config.toml
n_head = 7
n_kv_head = 1
head_dim = 64
d_mlp = 1216
norm = "rmsnorm"
rope_base = 10000.0
init = "trunc"
init_std_o = 0.00728
init_std_down = 0.00442
beta1 = 0.9
lr_head = 0.00723
final_lr_fraction = 0.1
batch_tokens = 262144
train_tokens = 829900000
dataset = "wikipedia_en"
Each number is 200 + 40 x the weight over its row's rms, rounded and kept within 0 to 999. Layers, rows and columns count from 0. The size before them is the row's rms in percent of the matrix's.

# layer 4 MLP up, 1216x448, rms 0.0445, rows 244-368, columns 280-335
106,215,207,219,212,246,204,257,183,87,120,152,150,193,158,201,197,232,236,198,193,152,204,123,232,242,193,269,160,187,184,245,183,198,225,198,167,203,189,191,302,219,197,223,154,265,237,197,192,254,211,215,240,198,185,202,298
103,169,164,280,192,229,254,186,194,267,215,223,182,148,194,179,160,243,196,220,250,138,264,243,237,231,196,225,219,198,177,212,207,157,193,225,170,183,158,297,276,239,258,210,235,245,243,255,174,154,206,239,182,168,112,140,212
099,222,219,206,204,268,217,276,278,209,207,248,209,247,204,163,226,211,173,200,188,180,172,244,133,174,181,220,179,222,229,234,221,312,112,224,228,180,252,178,162,223,275,88,202,221,196,196,153,137,172,226,251,125,173,211,196
100,269,167,240,188,248,203,232,159,174,249,170,184,215,151,253,138,196,242,175,200,215,176,240,186,247,207,245,205,187,213,176,249,179,281,182,192,296,234,192,125,236,207,240,173,277,137,242,231,239,149,178,132,226,253,159,156
094,169,192,163,160,193,227,198,199,150,188,199,180,185,229,216,159,236,292,202,284,150,210,183,199,202,131,203,215,183,159,193,165,145,180,140,219,170,208,155,213,200,236,206,193,222,229,177,221,117,229,199,152,150,242,178,177
098,164,176,227,173,209,226,161,199,222,193,188,188,224,202,270,251,197,244,222,146,106,183,222,185,201,217,307,162,245,228,254,214,216,279,166,64,145,245,157,221,183,208,242,252,261,197,229,164,153,202,163,180,301,227,157,209
099,225,178,227,234,236,183,156,229,198,153,202,176,221,221,223,168,193,151,230,262,227,206,113,229,174,229,256,174,191,163,275,192,142,265,157,261,184,214,252,163,130,180,216,153,209,198,190,195,261,174,168,140,254,198,193,284
102,225,298,173,280,198,241,239,179,197,213,186,206,215,240,135,226,182,237,137,257,152,182,248,191,281,174,179,141,232,220,177,198,209,244,183,195,190,198,172,279,144,163,219,166,178,222,212,193,212,233,167,239,235,206,195,173
100,201,169,194,210,250,200,256,241,167,186,247,227,174,153,186,167,145,258,248,122,178,262,173,145,266,147,211,254,143,266,250,169,152,274,170,195,243,183,146,187,193,139,219,202,153,221,199,204,214,247,179,206,160,183,201,171
097,188,221,151,189,158,156,195,232,280,184,255,256,220,190,153,241,261,181,168,171,130,192,165,270,205,139,231,181,218,159,245,207,228,187,189,172,296,142,206,265,263,274,255,242,251,257,172,216,192,163,181,204,148,115,311,167
104,259,257,172,172,255,170,235,172,128,176,223,212,259,213,169,219,208,133,200,160,212,125,186,239,229,215,197,172,179,231,186,293,216,205,237,268,185,140,206,132,282,270,153,232,217,263,201,195,190,112,137,232,177,203,220,252
104,180,230,165,265,204,183,171,215,185,236,225,204,207,228,175,215,153,232,163,210,165,224,126,151,213,172,162,241,174,183,136,236,244,182,267,240,173,206,199,200,172,205,158,205,213,216,190,176,149,176,178,252,236,166,197,134
099,225,185,158,214,221,168,199,244,166,200,176,312,174,290,229,252,200,272,168,87,217,197,242,208,199,195,255,220,174,224,235,228,156,241,138,208,193,205,144,151,229,202,210,158,187,171,181,161,310,287,214,208,241,223,194,255
100,239,123,269,149,175,244,199,137,197,188,175,173,265,221,237,201,177,101,157,207,251,194,230,142,168,229,176,214,212,253,223,228,153,159,216,234,254,182,161,212,195,229,187,223,209,220,239,212,219,215,206,192,180,205,177,72
100,223,231,225,206,154,223,216,168,116,192,246,244,143,231,197,219,138,212,178,217,170,169,231,161,221,215,182,155,223,198,212,196,231,203,194,180,187,210,150,196,140,182,226,141,174,198,214,208,169,176,245,179,247,193,115,150
099,268,167,209,243,208,201,286,257,151,134,245,165,211,241,224,186,213,176,149,218,181,166,211,216,263,221,196,138,216,178,180,146,221,256,170,218,245,210,150,150,228,142,130,173,131,238,277,250,155,174,213,174,212,171,211,213
100,184,241,226,177,222,251,260,219,184,197,205,197,176,187,208,164,168,233,180,156,192,121,193,187,153,236,194,190,164,198,275,172,259,158,237,243,173,244,267,214,195,149,200,173,175,161,236,192,182,239,210,173,244,178,230,206
103,237,142,163,150,193,118,162,229,260,169,208,184,168,219,268,194,217,180,155,105,241,210,217,244,221,222,228,155,136,161,192,254,166,194,214,136,187,173,232,257,202,226,134,207,142,210,166,208,195,228,152,188,177,200,169,117
097,251,206,182,212,199,254,175,209,129,235,212,197,260,136,182,211,253,187,222,223,207,198,173,172,257,262,171,264,157,212,218,205,172,205,198,194,279,225,182,216,252,185,197,219,276,219,214,164,138,227,276,190,200,219,150,236
104,175,195,146,239,236,203,146,274,202,183,177,267,236,179,196,249,138,186,243,123,290,211,256,213,180,179,111,224,116,239,243,158,200,181,247,236,193,222,133,144,220,227,191,207,231,120,176,104,217,154,178,214,219,241,227,242
098,189,137,159,205,114,252,196,213,192,217,235,126,265,196,220,200,209,214,172,241,247,189,262,238,234,270,237,182,181,222,194,200,239,226,196,185,219,176,187,197,172,203,195,236,202,223,237,179,177,254,187,205,197,99,132,154
096,198,175,190,218,201,198,183,199,198,279,248,168,194,236,224,169,213,192,192,111,199,171,193,127,220,180,205,144,174,161,132,145,219,189,207,203,239,172,248,231,249,228,227,216,187,239,196,215,223,205,175,186,257,247,237,175
097,200,140,182,189,189,143,224,193,255,236,267,162,189,215,209,163,141,191,211,171,205,143,147,199,160,262,226,285,223,181,164,220,240,183,188,256,212,109,118,202,157,223,211,224,193,206,209,238,178,155,180,236,205,140,147,220
099,135,238,175,220,186,197,187,172,190,220,169,254,166,171,126,142,184,216,209,223,158,240,263,198,267,187,282,175,247,227,216,234,197,192,200,106,152,252,234,220,172,122,223,190,157,208,198,216,105,218,178,217,220,126,241,168
106,166,189,277,224,183,174,227,162,177,192,199,158,212,210,229,246,206,208,254,130,212,251,215,147,130,219,169,221,190,208,280,210,167,146,136,211,216,159,188,174,206,170,188,236,177,207,242,215,171,146,146,216,222,152,185,220
103,193,213,247,238,149,204,211,208,234,184,242,235,178,208,214,179,233,231,182,230,118,195,165,210,204,243,165,215,163,260,170,211,219,236,247,113,211,149,200,198,246,164,294,178,247,244,260,246,155,190,193,241,81,188,210,264
100,239,248,176,158,208,193,219,123,189,187,281,178,184,174,193,198,171,160,180,197,202,185,221,189,238,224,200,173,187,281,242,221,214,173,190,246,159,179,135,245,191,201,152,162,208,194,207,170,225,176,188,174,238,195,159,264
099,244,297,164,248,169,273,259,182,124,254,200,248,174,234,192,262,236,257,172,183,235,137,183,219,196,193,234,236,182,208,210,213,222,205,222,223,205,223,189,243,174,190,245,255,181,230,259,227,194,211,249,165,172,238,154,173
097,215,182,229,244,224,262,169,154,268,168,165,203,168,260,210,265,129,243,229,202,112,165,207,122,183,233,270,193,188,162,231,208,242,221,246,122,219,213,151,247,113,201,236,169,212,173,115,225,139,226,186,152,162,170,136,225
101,173,217,149,258,191,221,255,150,256,198,221,151,265,232,237,207,214,148,146,151,220,243,247,210,228,182,152,224,215,224,141,157,176,128,201,182,204,164,258,252,214,247,156,132,162,310,256,222,139,150,215,190,126,254,153,160
100,183,197,176,188,174,209,257,239,272,154,147,225,248,191,171,200,206,216,230,180,285,246,124,213,141,197,152,206,275,205,176,196,212,209,249,141,180,174,286,175,164,213,187,158,150,135,213,111,190,173,119,207,211,187,246,164
096,137,157,221,255,166,197,180,214,243,275,197,198,277,130,198,171,176,166,204,227,145,180,152,171,242,128,142,194,181,194,258,205,273,202,197,218,167,174,130,199,254,274,228,201,136,176,268,201,178,203,205,224,252,256,202,136
097,261,167,192,229,198,218,198,244,240,194,237,203,229,221,150,190,270,207,306,201,137,194,192,241,261,277,209,212,231,244,147,201,209,229,226,179,157,210,178,213,164,212,222,250,184,181,254,166,191,253,187,250,178,114,172,220
097,173,201,132,120,136,152,163,276,179,169,253,260,182,259,172,213,178,184,264,173,251,190,169,184,260,248,267,126,229,229,205,270,141,178,225,156,283,137,220,216,200,180,138,197,227,289,267,228,237,164,153,150,184,194,181,259
097,151,147,224,179,202,239,190,176,274,228,186,154,199,250,185,146,141,245,137,240,171,154,241,190,167,160,194,172,341,164,136,203,243,204,159,178,275,153,214,222,241,243,136,161,177,201,182,265,168,268,202,228,232,256,218,222
101,206,174,164,231,196,213,194,172,227,251,216,256,109,144,225,161,182,207,195,224,199,226,191,205,230,208,193,123,135,129,149,153,232,202,187,175,138,127,170,154,239,156,217,228,149,206,192,161,297,207,223,150,133,177,169,147
099,179,218,190,158,224,247,258,201,203,171,194,204,207,173,168,225,178,210,189,172,219,157,221,160,201,157,176,143,234,163,164,268,207,191,122,203,207,169,308,182,215,255,245,155,266,230,140,216,222,185,184,216,125,207,250,187
093,207,143,242,204,237,187,204,137,197,169,176,216,158,215,213,264,196,143,222,214,234,154,241,246,257,195,235,193,207,260,146,285,154,260,125,263,197,213,205,237,151,227,159,224,186,174,180,173,220,301,163,119,145,206,154,194
099,202,137,230,169,238,167,189,163,230,208,247,236,189,184,234,241,141,135,174,176,269,181,208,143,184,169,244,197,170,212,256,201,156,220,206,166,151,175,123,193,204,185,254,208,184,209,180,195,195,209,205,196,226,225,229,178
099,143,256,200,125,118,174,184,189,99,171,176,203,199,209,262,148,169,202,282,229,240,139,224,244,200,153,214,252,228,206,264,178,232,188,307,287,197,242,195,182,230,198,220,230,183,143,156,264,229,233,233,189,223,234,221,228
101,235,181,142,217,123,158,244,174,139,217,178,206,261,172,161,237,179,137,179,226,166,193,226,261,215,211,151,243,189,193,191,178,207,151,246,197,201,238,189,135,279,251,199,215,189,189,252,230,219,164,230,287,247,221,198,185
101,173,202,191,175,143,178,151,200,186,178,169,174,209,184,172,189,214,188,161,207,191,196,176,162,190,208,237,277,215,184,220,221,141,200,234,234,184,218,251,197,281,187,184,139,115,219,246,247,212,210,192,203,259,216,171,253
097,222,220,168,166,119,215,154,258,241,209,137,193,238,114,186,174,191,174,185,240,170,174,183,217,119,177,246,148,165,207,181,252,220,239,205,196,202,181,203,190,180,166,239,188,216,160,114,177,106,229,190,181,186,279,261,172
102,189,235,265,174,216,188,239,232,173,233,169,167,173,236,243,206,188,143,227,190,247,218,183,146,204,211,176,210,232,207,147,187,146,251,137,274,198,264,268,148,287,224,210,199,239,193,230,125,189,272,255,159,154,160,233,130
100,196,161,175,311,198,226,221,156,170,93,224,218,164,206,251,243,251,192,153,195,200,220,177,238,199,171,235,242,146,184,187,151,186,180,227,173,197,215,200,177,141,209,236,198,248,206,194,206,98,181,206,268,177,277,177,157
097,168,192,168,158,215,169,235,244,81,151,126,233,223,262,196,232,250,139,192,159,176,187,267,172,191,152,230,189,221,233,179,219,191,209,131,217,165,235,202,308,224,158,219,199,241,196,224,208,195,251,229,180,173,208,192,258
100,133,308,143,206,214,214,183,209,154,241,171,177,185,264,205,160,167,232,174,246,173,269,207,221,270,209,168,147,199,194,224,136,206,188,198,147,163,239,192,187,161,244,252,136,184,138,221,145,213,157,171,192,243,198,179,129
099,200,269,268,199,169,203,152,239,225,206,186,231,241,164,190,215,233,216,240,245,209,187,99,246,246,155,269,214,273,177,201,208,201,177,210,151,186,240,269,250,242,152,226,216,181,249,202,215,189,196,179,187,176,167,157,233
099,125,282,236,200,244,207,265,234,235,190,171,127,140,215,164,276,205,177,139,239,166,218,134,127,225,194,217,187,194,152,263,219,202,154,231,150,205,226,225,147,117,158,210,234,173,198,179,185,175,208,198,217,209,181,279,129
096,160,223,210,230,202,247,193,216,227,205,118,130,266,164,196,101,241,239,168,220,158,239,190,127,170,164,201,203,160,172,199,177,178,162,229,133,211,134,307,284,187,248,200,162,221,108,161,243,157,179,160,231,166,215,236,231
105,131,178,164,140,212,200,147,265,151,277,107,172,166,200,143,173,225,199,223,150,246,186,182,189,192,227,207,215,179,205,295,158,217,214,178,155,196,178,171,253,145,222,162,225,190,249,142,229,214,164,210,184,169,184,192,199
100,246,207,227,237,157,205,178,291,180,226,233,211,173,199,247,163,177,214,251,314,227,217,184,211,173,277,217,158,205,193,242,251,249,190,221,185,224,247,191,215,248,227,256,201,279,163,158,220,251,190,166,194,233,263,205,201
101,239,179,216,223,186,157,180,247,215,205,144,216,236,193,247,140,179,264,154,176,172,221,210,260,193,235,185,195,148,189,247,217,229,174,203,215,229,181,211,249,201,146,202,182,185,181,295,150,175,201,261,191,173,183,229,282
103,199,207,203,175,260,213,146,197,258,217,175,219,281,193,200,259,237,203,231,195,233,141,178,149,241,118,166,168,199,179,272,151,200,169,186,206,300,237,205,222,188,198,226,206,206,261,213,243,218,177,168,229,231,279,183,128
099,158,179,219,138,198,202,198,207,158,234,134,115,235,161,229,208,189,235,232,251,229,209,220,207,250,246,223,221,199,162,199,154,200,254,147,245,119,231,216,226,210,181,211,173,160,150,187,186,184,221,209,212,216,197,263,193
101,208,222,173,241,240,155,159,203,179,234,222,208,208,107,185,211,135,153,276,215,180,131,165,113,246,159,156,232,186,128,149,178,250,200,163,215,225,195,208,119,234,232,250,187,198,262,180,254,269,212,262,214,188,185,195,187
088,246,95,262,167,243,218,216,190,250,149,122,173,202,184,154,183,261,195,209,182,298,161,201,281,201,211,272,146,178,176,252,159,186,184,211,212,171,150,199,103,164,220,177,181,128,242,184,156,200,224,198,155,235,211,278,146
100,203,164,231,224,260,195,184,234,285,175,187,201,170,187,220,208,193,147,233,164,226,142,163,149,133,224,220,251,158,174,185,143,207,242,208,200,168,175,259,117,134,150,208,205,185,197,138,241,190,209,216,122,191,212,140,222
102,201,183,218,200,164,178,174,246,250,215,172,178,183,269,153,219,215,221,273,168,172,236,193,264,143,195,271,247,176,156,242,251,181,100,154,281,168,186,180,180,281,226,180,217,177,164,223,197,204,167,186,260,141,165,130,257
099,216,249,297,185,86,165,137,238,232,247,189,152,221,231,285,177,243,140,185,218,160,180,143,244,221,218,232,228,212,158,183,196,203,95,267,228,215,240,162,128,210,180,199,207,198,270,176,159,207,288,200,195,231,231,159,177
100,105,207,190,185,99,191,197,192,234,193,186,207,237,147,237,219,244,180,198,200,156,230,213,142,182,221,285,244,187,265,224,176,280,197,161,158,183,186,162,225,218,268,179,231,213,155,243,162,187,129,133,194,161,184,233,199
093,217,170,233,247,202,223,187,138,126,224,214,204,168,168,259,201,155,287,213,182,217,222,193,142,185,163,225,218,163,181,223,142,147,247,179,219,121,164,216,264,177,272,236,212,217,193,172,185,194,195,213,152,181,124,262,170
096,155,233,162,199,158,148,122,234,345,135,183,186,231,157,215,189,153,252,168,274,194,139,159,217,179,226,149,147,216,249,147,168,209,197,231,225,271,111,198,228,204,161,142,173,87,207,214,214,217,222,208,186,241,182,194,148
103,225,199,165,179,252,197,167,124,252,208,176,233,243,249,216,228,226,191,187,166,207,257,248,146,138,224,256,226,193,188,199,99,177,221,188,245,242,206,189,201,220,189,97,186,218,238,267,245,186,243,148,250,136,200,205,236
098,203,204,173,201,220,164,204,231,203,173,153,173,215,177,162,188,142,178,146,177,188,209,198,144,213,203,217,189,116,197,152,142,204,161,163,177,184,220,215,247,166,272,181,222,189,248,229,202,203,213,199,149,285,183,227,169
102,188,235,164,194,217,161,169,221,194,212,167,75,178,251,171,191,155,234,187,239,267,188,248,122,289,227,205,155,204,142,114,203,161,225,185,143,162,183,211,236,214,218,165,165,181,136,174,244,161,246,190,181,215,106,151,181
098,202,215,205,170,238,256,172,205,111,120,168,156,257,162,198,192,225,255,247,221,176,229,231,89,115,186,98,238,154,234,180,156,231,204,150,212,157,174,152,247,223,196,178,207,232,197,155,218,218,198,200,145,150,192,243,216
095,250,179,198,103,208,153,229,241,221,199,189,220,167,203,194,220,236,214,178,181,76,183,190,301,146,184,245,206,233,295,170,192,268,260,280,181,156,265,213,239,309,271,201,231,229,253,177,165,182,138,166,241,145,283,247,248
101,203,296,225,227,231,224,212,192,192,163,175,176,81,157,164,184,185,189,130,200,234,244,259,173,208,141,194,240,136,198,230,209,213,236,215,192,177,198,199,228,179,159,259,207,136,132,208,249,171,185,180,151,142,251,260,175
098,238,224,119,144,154,212,234,104,202,182,217,216,210,237,262,192,221,162,207,258,236,196,170,235,217,238,171,243,208,204,168,185,216,246,148,145,181,212,204,237,186,197,161,243,241,265,181,200,163,201,215,190,152,271,204,168
099,160,192,157,208,222,187,281,137,169,211,218,216,183,196,212,241,182,162,99,163,166,252,222,172,255,126,339,183,166,148,187,148,151,191,199,252,187,102,213,194,235,226,178,267,227,272,203,144,239,193,212,172,183,214,183,181
101,203,255,217,244,211,195,248,151,195,234,183,232,143,203,195,201,172,112,208,208,175,184,183,198,308,175,155,196,202,218,245,129,252,181,213,238,213,218,170,168,157,149,185,173,172,209,187,284,174,250,209,194,282,211,184,222
095,201,186,192,191,238,177,196,133,217,171,202,188,186,225,244,220,186,211,190,172,162,214,221,152,259,237,224,208,171,246,245,147,187,227,199,240,201,225,193,152,271,145,145,153,207,201,202,205,208,241,194,174,151,161,231,197
096,210,246,165,182,146,161,204,195,192,195,170,186,200,172,208,201,173,198,158,142,178,208,202,152,159,154,219,233,126,288,182,238,216,218,184,126,228,226,235,259,254,177,199,187,250,258,181,166,188,208,148,183,213,191,205,163
098,245,226,186,172,224,162,268,198,223,189,151,279,249,164,200,170,209,163,244,175,184,160,204,188,113,173,143,250,149,212,171,211,217,187,220,294,223,155,175,259,185,203,128,221,200,203,183,188,213,221,200,215,187,182,144,209
100,172,205,162,270,201,222,272,178,224,186,176,165,218,283,196,201,153,167,189,75,157,173,193,279,153,174,239,166,182,214,182,225,221,152,205,182,150,127,166,182,215,168,243,175,188,256,205,277,226,212,172,232,240,190,143,183
096,158,157,221,127,236,183,216,199,152,177,176,247,166,239,164,179,203,216,232,214,238,205,164,271,168,193,260,132,192,196,231,191,206,192,180,189,194,173,196,182,107,225,207,230,233,156,145,198,228,248,215,150,256,169,199,266
099,256,173,242,230,165,141,180,195,184,185,232,192,215,182,192,171,216,198,183,199,152,119,189,264,217,228,236,145,160,257,193,172,288,217,198,177,152,123,223,220,104,206,200,213,135,169,192,250,184,130,188,209,125,166,144,166
100,253,187,220,185,86,111,186,193,159,189,164,226,205,188,193,182,167,191,127,260,153,138,143,204,129,170,229,281,225,211,161,244,211,115,195,232,196,163,164,146,285,241,212,273,236,226,163,211,142,170,249,159,221,201,211,210
101,184,261,284,176,196,188,123,132,174,223,193,178,229,189,202,167,319,194,172,115,179,150,106,185,221,189,276,230,192,128,192,208,170,217,182,153,231,185,206,190,214,197,208,179,202,213,211,184,165,220,177,202,212,139,232,240
099,163,219,188,210,132,300,210,197,162,209,248,191,133,221,182,193,144,217,249,237,199,179,230,248,219,220,196,248,194,202,208,197,225,210,159,159,163,149,228,150,198,262,160,152,100,199,195,224,210,170,229,241,246,196,169,187
100,160,176,236,236,224,288,273,227,181,201,234,217,178,179,189,211,229,107,259,159,132,249,219,164,287,210,212,180,187,132,172,230,132,281,214,183,202,223,200,165,232,245,206,224,195,257,207,276,243,208,242,179,191,189,216,168
098,204,223,231,234,207,145,254,229,171,261,246,150,148,264,290,184,217,148,117,171,205,185,233,138,265,194,192,222,212,93,127,250,113,180,239,235,199,232,225,204,244,149,189,228,245,165,151,180,180,214,212,270,181,197,196,166
097,189,262,259,211,245,161,222,211,244,176,164,237,134,290,219,213,231,168,202,211,192,168,132,154,177,187,214,272,232,216,181,210,185,199,236,269,142,178,175,282,234,162,181,180,235,183,178,176,91,201,230,194,210,147,208,237
099,226,169,204,242,206,269,185,247,210,205,132,242,229,219,173,171,109,168,239,221,230,160,167,178,174,214,218,244,223,214,176,245,206,205,221,122,189,197,187,150,197,214,233,231,234,244,109,227,153,248,238,149,172,155,249,154
101,152,181,172,145,226,184,153,262,181,205,211,211,66,115,182,281,231,120,220,97,234,188,180,163,170,176,156,174,190,221,142,185,237,222,265,165,251,211,195,188,151,171,197,219,185,162,205,249,202,158,247,203,126,167,216,250
100,232,204,208,207,181,205,167,185,190,213,267,212,192,157,141,220,179,184,200,191,189,258,270,224,253,177,230,281,160,246,268,184,194,154,223,231,191,207,193,235,149,296,198,191,171,186,158,252,161,240,239,215,153,225,176,144
100,214,222,161,209,138,196,272,266,151,184,213,183,144,228,271,124,223,192,161,189,263,249,168,209,181,211,267,174,119,256,225,244,230,168,192,226,230,123,192,257,193,268,171,285,202,290,215,150,227,193,120,174,254,181,221,209
101,248,178,191,217,235,189,208,265,212,191,233,238,115,229,150,195,297,163,209,237,193,230,212,134,117,201,252,251,194,215,208,131,184,262,202,212,177,124,189,184,154,175,288,211,200,210,142,251,196,209,155,185,192,127,134,216
096,155,205,238,177,228,272,217,201,142,151,222,154,222,341,173,170,221,152,202,253,180,257,155,181,206,231,267,163,241,163,127,215,278,150,124,177,224,226,152,231,162,123,191,209,211,307,229,218,249,194,216,175,218,177,219,200
103,195,140,187,191,219,219,185,157,217,197,304,240,216,197,207,106,165,172,224,249,154,205,146,108,185,199,207,240,162,159,119,250,191,249,212,177,207,226,283,172,256,301,151,184,176,192,291,231,203,191,183,260,181,168,190,162
100,225,264,146,166,174,193,207,154,194,162,253,150,232,238,185,187,234,134,258,221,243,221,215,191,156,265,174,151,214,220,133,97,197,197,219,187,231,188,206,218,242,190,171,267,257,116,239,194,236,278,261,205,198,244,184,208
104,162,221,195,188,201,206,245,187,164,200,217,262,251,96,239,187,209,191,231,227,218,225,240,171,230,263,270,122,154,149,191,237,188,225,127,221,169,235,173,228,217,205,188,128,128,197,245,248,272,170,171,228,204,166,152,147
098,204,171,243,141,192,213,253,202,313,220,226,161,252,195,213,184,213,179,167,148,225,274,167,242,155,168,175,307,183,158,267,177,185,223,148,225,194,156,279,201,268,160,174,191,189,244,150,170,227,195,197,177,211,206,186,211
098,165,133,172,251,196,157,196,186,162,141,151,137,200,198,200,205,182,187,234,202,253,207,187,238,137,164,240,167,159,176,183,242,146,121,222,180,234,217,157,255,222,290,142,138,238,243,157,218,195,176,129,220,296,196,220,208
100,253,235,196,140,199,198,192,170,187,186,207,229,185,199,234,231,188,251,144,167,247,138,212,225,156,189,233,92,107,186,178,190,165,228,172,205,175,268,202,230,260,186,184,232,254,187,147,180,202,217,203,133,152,200,220,238
098,192,215,182,241,159,170,188,193,199,196,222,179,224,131,159,215,165,264,206,158,177,185,247,229,164,253,159,228,206,167,194,207,236,245,196,165,150,172,266,216,102,234,139,160,187,163,220,212,183,251,172,195,276,233,208,249
096,204,175,209,119,235,208,256,203,154,164,228,123,175,175,169,208,221,254,238,205,251,205,172,139,272,193,168,207,298,225,224,206,189,175,223,146,101,223,129,208,116,169,146,240,169,262,232,211,154,198,253,268,192,165,229,196
100,162,182,165,206,184,181,117,206,197,221,228,214,141,197,198,231,156,142,161,246,163,213,207,178,266,156,268,168,253,191,175,227,190,211,162,166,242,224,200,158,183,151,172,226,145,202,165,269,169,167,211,175,156,289,225,204
097,151,227,157,209,200,240,247,108,199,267,151,219,194,242,264,168,179,172,189,252,228,203,260,203,198,168,199,287,113,220,162,191,186,171,160,176,272,269,188,135,185,202,160,262,161,209,198,201,264,166,184,203,214,241,205,178
098,278,233,199,190,231,181,189,229,179,204,189,175,186,218,162,253,180,151,170,215,180,153,218,204,132,228,194,240,153,189,252,253,179,186,206,287,259,246,173,142,180,237,161,223,223,317,209,246,147,218,148,228,160,210,197,257
100,127,265,186,175,195,168,156,219,232,163,173,142,209,182,206,173,179,164,188,211,206,223,184,193,148,172,222,117,260,209,192,219,240,170,248,214,206,230,171,188,243,95,231,226,198,216,175,213,201,260,222,140,220,212,272,255
099,222,207,110,336,236,246,195,261,191,171,102,104,127,185,227,223,261,197,136,222,244,204,204,149,208,146,164,190,82,186,216,180,213,198,247,191,223,288,235,187,192,253,165,263,235,200,242,236,218,252,249,222,223,205,150,200
103,174,251,177,244,203,121,221,147,247,234,207,203,199,180,206,185,170,148,223,145,200,195,181,201,162,241,215,153,287,174,162,198,155,250,147,257,204,232,219,177,186,229,227,226,233,135,156,191,156,213,187,256,260,200,110,201
099,200,194,107,295,183,190,267,218,217,151,183,197,227,196,136,250,231,226,179,171,212,221,188,235,142,200,191,135,158,209,175,224,199,230,212,229,204,133,163,195,160,254,212,178,158,155,203,239,177,140,181,145,235,233,256,152
101,238,206,136,237,214,196,184,204,196,230,190,184,186,237,234,166,205,150,151,200,164,151,131,239,177,310,226,49,183,201,259,213,186,209,253,220,256,185,179,202,198,178,106,190,204,203,160,211,159,188,222,172,190,255,191,175
099,202,104,185,279,159,210,244,140,167,261,201,128,229,182,153,194,262,151,257,240,201,269,171,176,94,293,194,167,232,224,176,203,172,157,203,248,250,197,163,219,169,202,165,225,149,261,222,177,244,257,160,248,151,166,218,136
102,176,218,214,245,172,220,157,164,248,274,237,247,159,197,215,223,185,174,153,127,194,184,219,154,222,273,218,191,166,212,169,211,368,199,176,229,225,217,214,238,133,241,175,160,248,166,198,161,189,193,250,233,197,257,235,158
104,181,157,163,174,181,196,190,238,170,260,163,247,266,248,142,170,229,274,132,196,213,175,161,187,240,186,191,141,141,216,148,274,153,167,137,197,145,198,209,164,184,242,197,156,126,242,262,222,147,205,175,197,244,153,203,198
099,235,230,218,207,216,152,216,181,180,204,237,203,209,223,206,210,225,170,167,164,159,201,232,208,177,241,204,202,161,200,237,208,256,138,191,189,151,182,202,164,249,312,137,229,228,209,238,271,153,205,231,276,190,178,193,234
099,213,191,230,248,204,198,186,242,197,136,206,164,191,173,234,164,254,256,133,223,235,235,256,177,199,164,165,202,104,198,212,181,240,198,216,180,228,192,211,137,244,205,265,204,261,163,201,191,219,243,271,219,183,255,250,270
104,192,174,228,236,221,231,166,198,219,191,212,238,152,223,201,153,192,284,174,191,188,170,244,166,157,199,180,193,152,146,138,213,141,209,213,152,227,246,206,237,191,148,158,187,161,175,211,200,243,227,249,151,146,183,224,298
099,199,146,158,219,172,186,203,223,217,217,154,243,253,192,194,230,170,223,194,213,239,236,167,267,149,194,173,181,224,199,172,241,190,206,206,238,247,172,172,119,256,163,184,233,203,222,238,204,225,188,204,183,213,166,214,257
101,218,198,159,180,208,184,134,207,180,222,219,226,242,168,180,241,173,221,290,144,253,253,146,174,167,268,171,177,101,199,171,168,211,195,158,179,260,231,212,219,217,222,148,249,173,219,270,241,180,170,192,171,209,257,222,191
105,149,256,141,189,229,175,214,177,220,230,191,195,162,213,254,121,232,136,219,164,163,224,222,147,211,144,237,129,266,197,235,162,245,232,151,144,128,135,181,315,254,138,180,203,159,274,228,241,265,191,178,188,161,188,245,227
101,223,251,228,152,146,227,191,165,174,214,149,261,116,232,149,168,155,297,191,199,146,156,152,217,232,190,227,261,227,245,180,255,192,237,201,149,172,217,218,168,250,173,267,180,254,175,182,186,189,220,200,252,231,213,254,179
099,238,165,257,153,134,283,163,215,170,205,193,193,219,235,255,163,184,124,149,160,215,200,208,187,203,194,265,200,135,208,131,248,153,229,191,222,156,122,215,209,209,255,214,242,160,225,225,195,172,278,213,132,147,163,242,230
102,242,214,152,217,139,191,169,226,247,158,238,208,131,178,222,182,207,214,156,213,198,276,178,153,150,235,178,160,240,193,211,214,132,215,225,215,223,177,286,207,198,213,240,182,165,165,211,159,267,172,167,265,186,208,231,195
097,112,151,229,182,158,138,160,176,171,191,96,193,187,164,179,201,282,206,161,249,254,195,206,238,206,220,239,151,239,183,218,202,148,148,205,174,247,158,198,227,142,142,148,188,243,184,190,191,175,123,146,202,267,246,186,270
101,242,245,276,176,175,187,174,185,187,180,163,113,200,211,227,269,186,260,131,233,162,250,217,190,226,247,176,182,241,169,194,143,172,155,182,177,237,212,187,209,199,159,185,170,245,196,166,266,181,189,186,249,163,210,227,251
097,273,252,203,111,159,165,250,281,185,241,217,183,196,156,203,225,183,180,117,230,252,233,218,190,186,191,170,280,152,210,193,175,187,112,216,228,239,205,173,222,179,233,108,212,163,171,219,232,156,233,163,288,197,213,274,270
099,185,236,141,195,198,224,280,184,140,242,183,280,244,190,283,190,180,195,170,180,207,184,153,161,190,202,237,231,161,148,193,243,229,174,219,233,254,170,217,247,214,166,238,149,131,206,142,253,211,210,137,181,178,184,219,191
098,201,178,274,187,273,149,228,224,213,160,179,243,102,166,212,172,195,176,248,154,172,194,225,131,206,229,154,217,177,261,239,248,173,190,161,235,194,187,195,186,215,109,129,192,165,153,208,191,215,317,214,192,181,126,194,299
102,175,176,184,240,256,187,206,211,220,217,154,271,192,235,198,300,148,206,227,232,168,182,275,159,129,269,178,232,192,215,211,203,211,243,193,229,137,166,124,189,260,246,200,197,235,176,124,181,171,218,216,203,94,156,208,212
098,207,175,165,191,262,167,164,129,255,253,123,271,197,235,172,230,130,173,167,193,185,181,172,166,166,139,177,166,271,144,153,226,141,195,176,258,211,203,265,226,148,214,236,209,187,223,206,148,138,210,215,253,267,160,197,185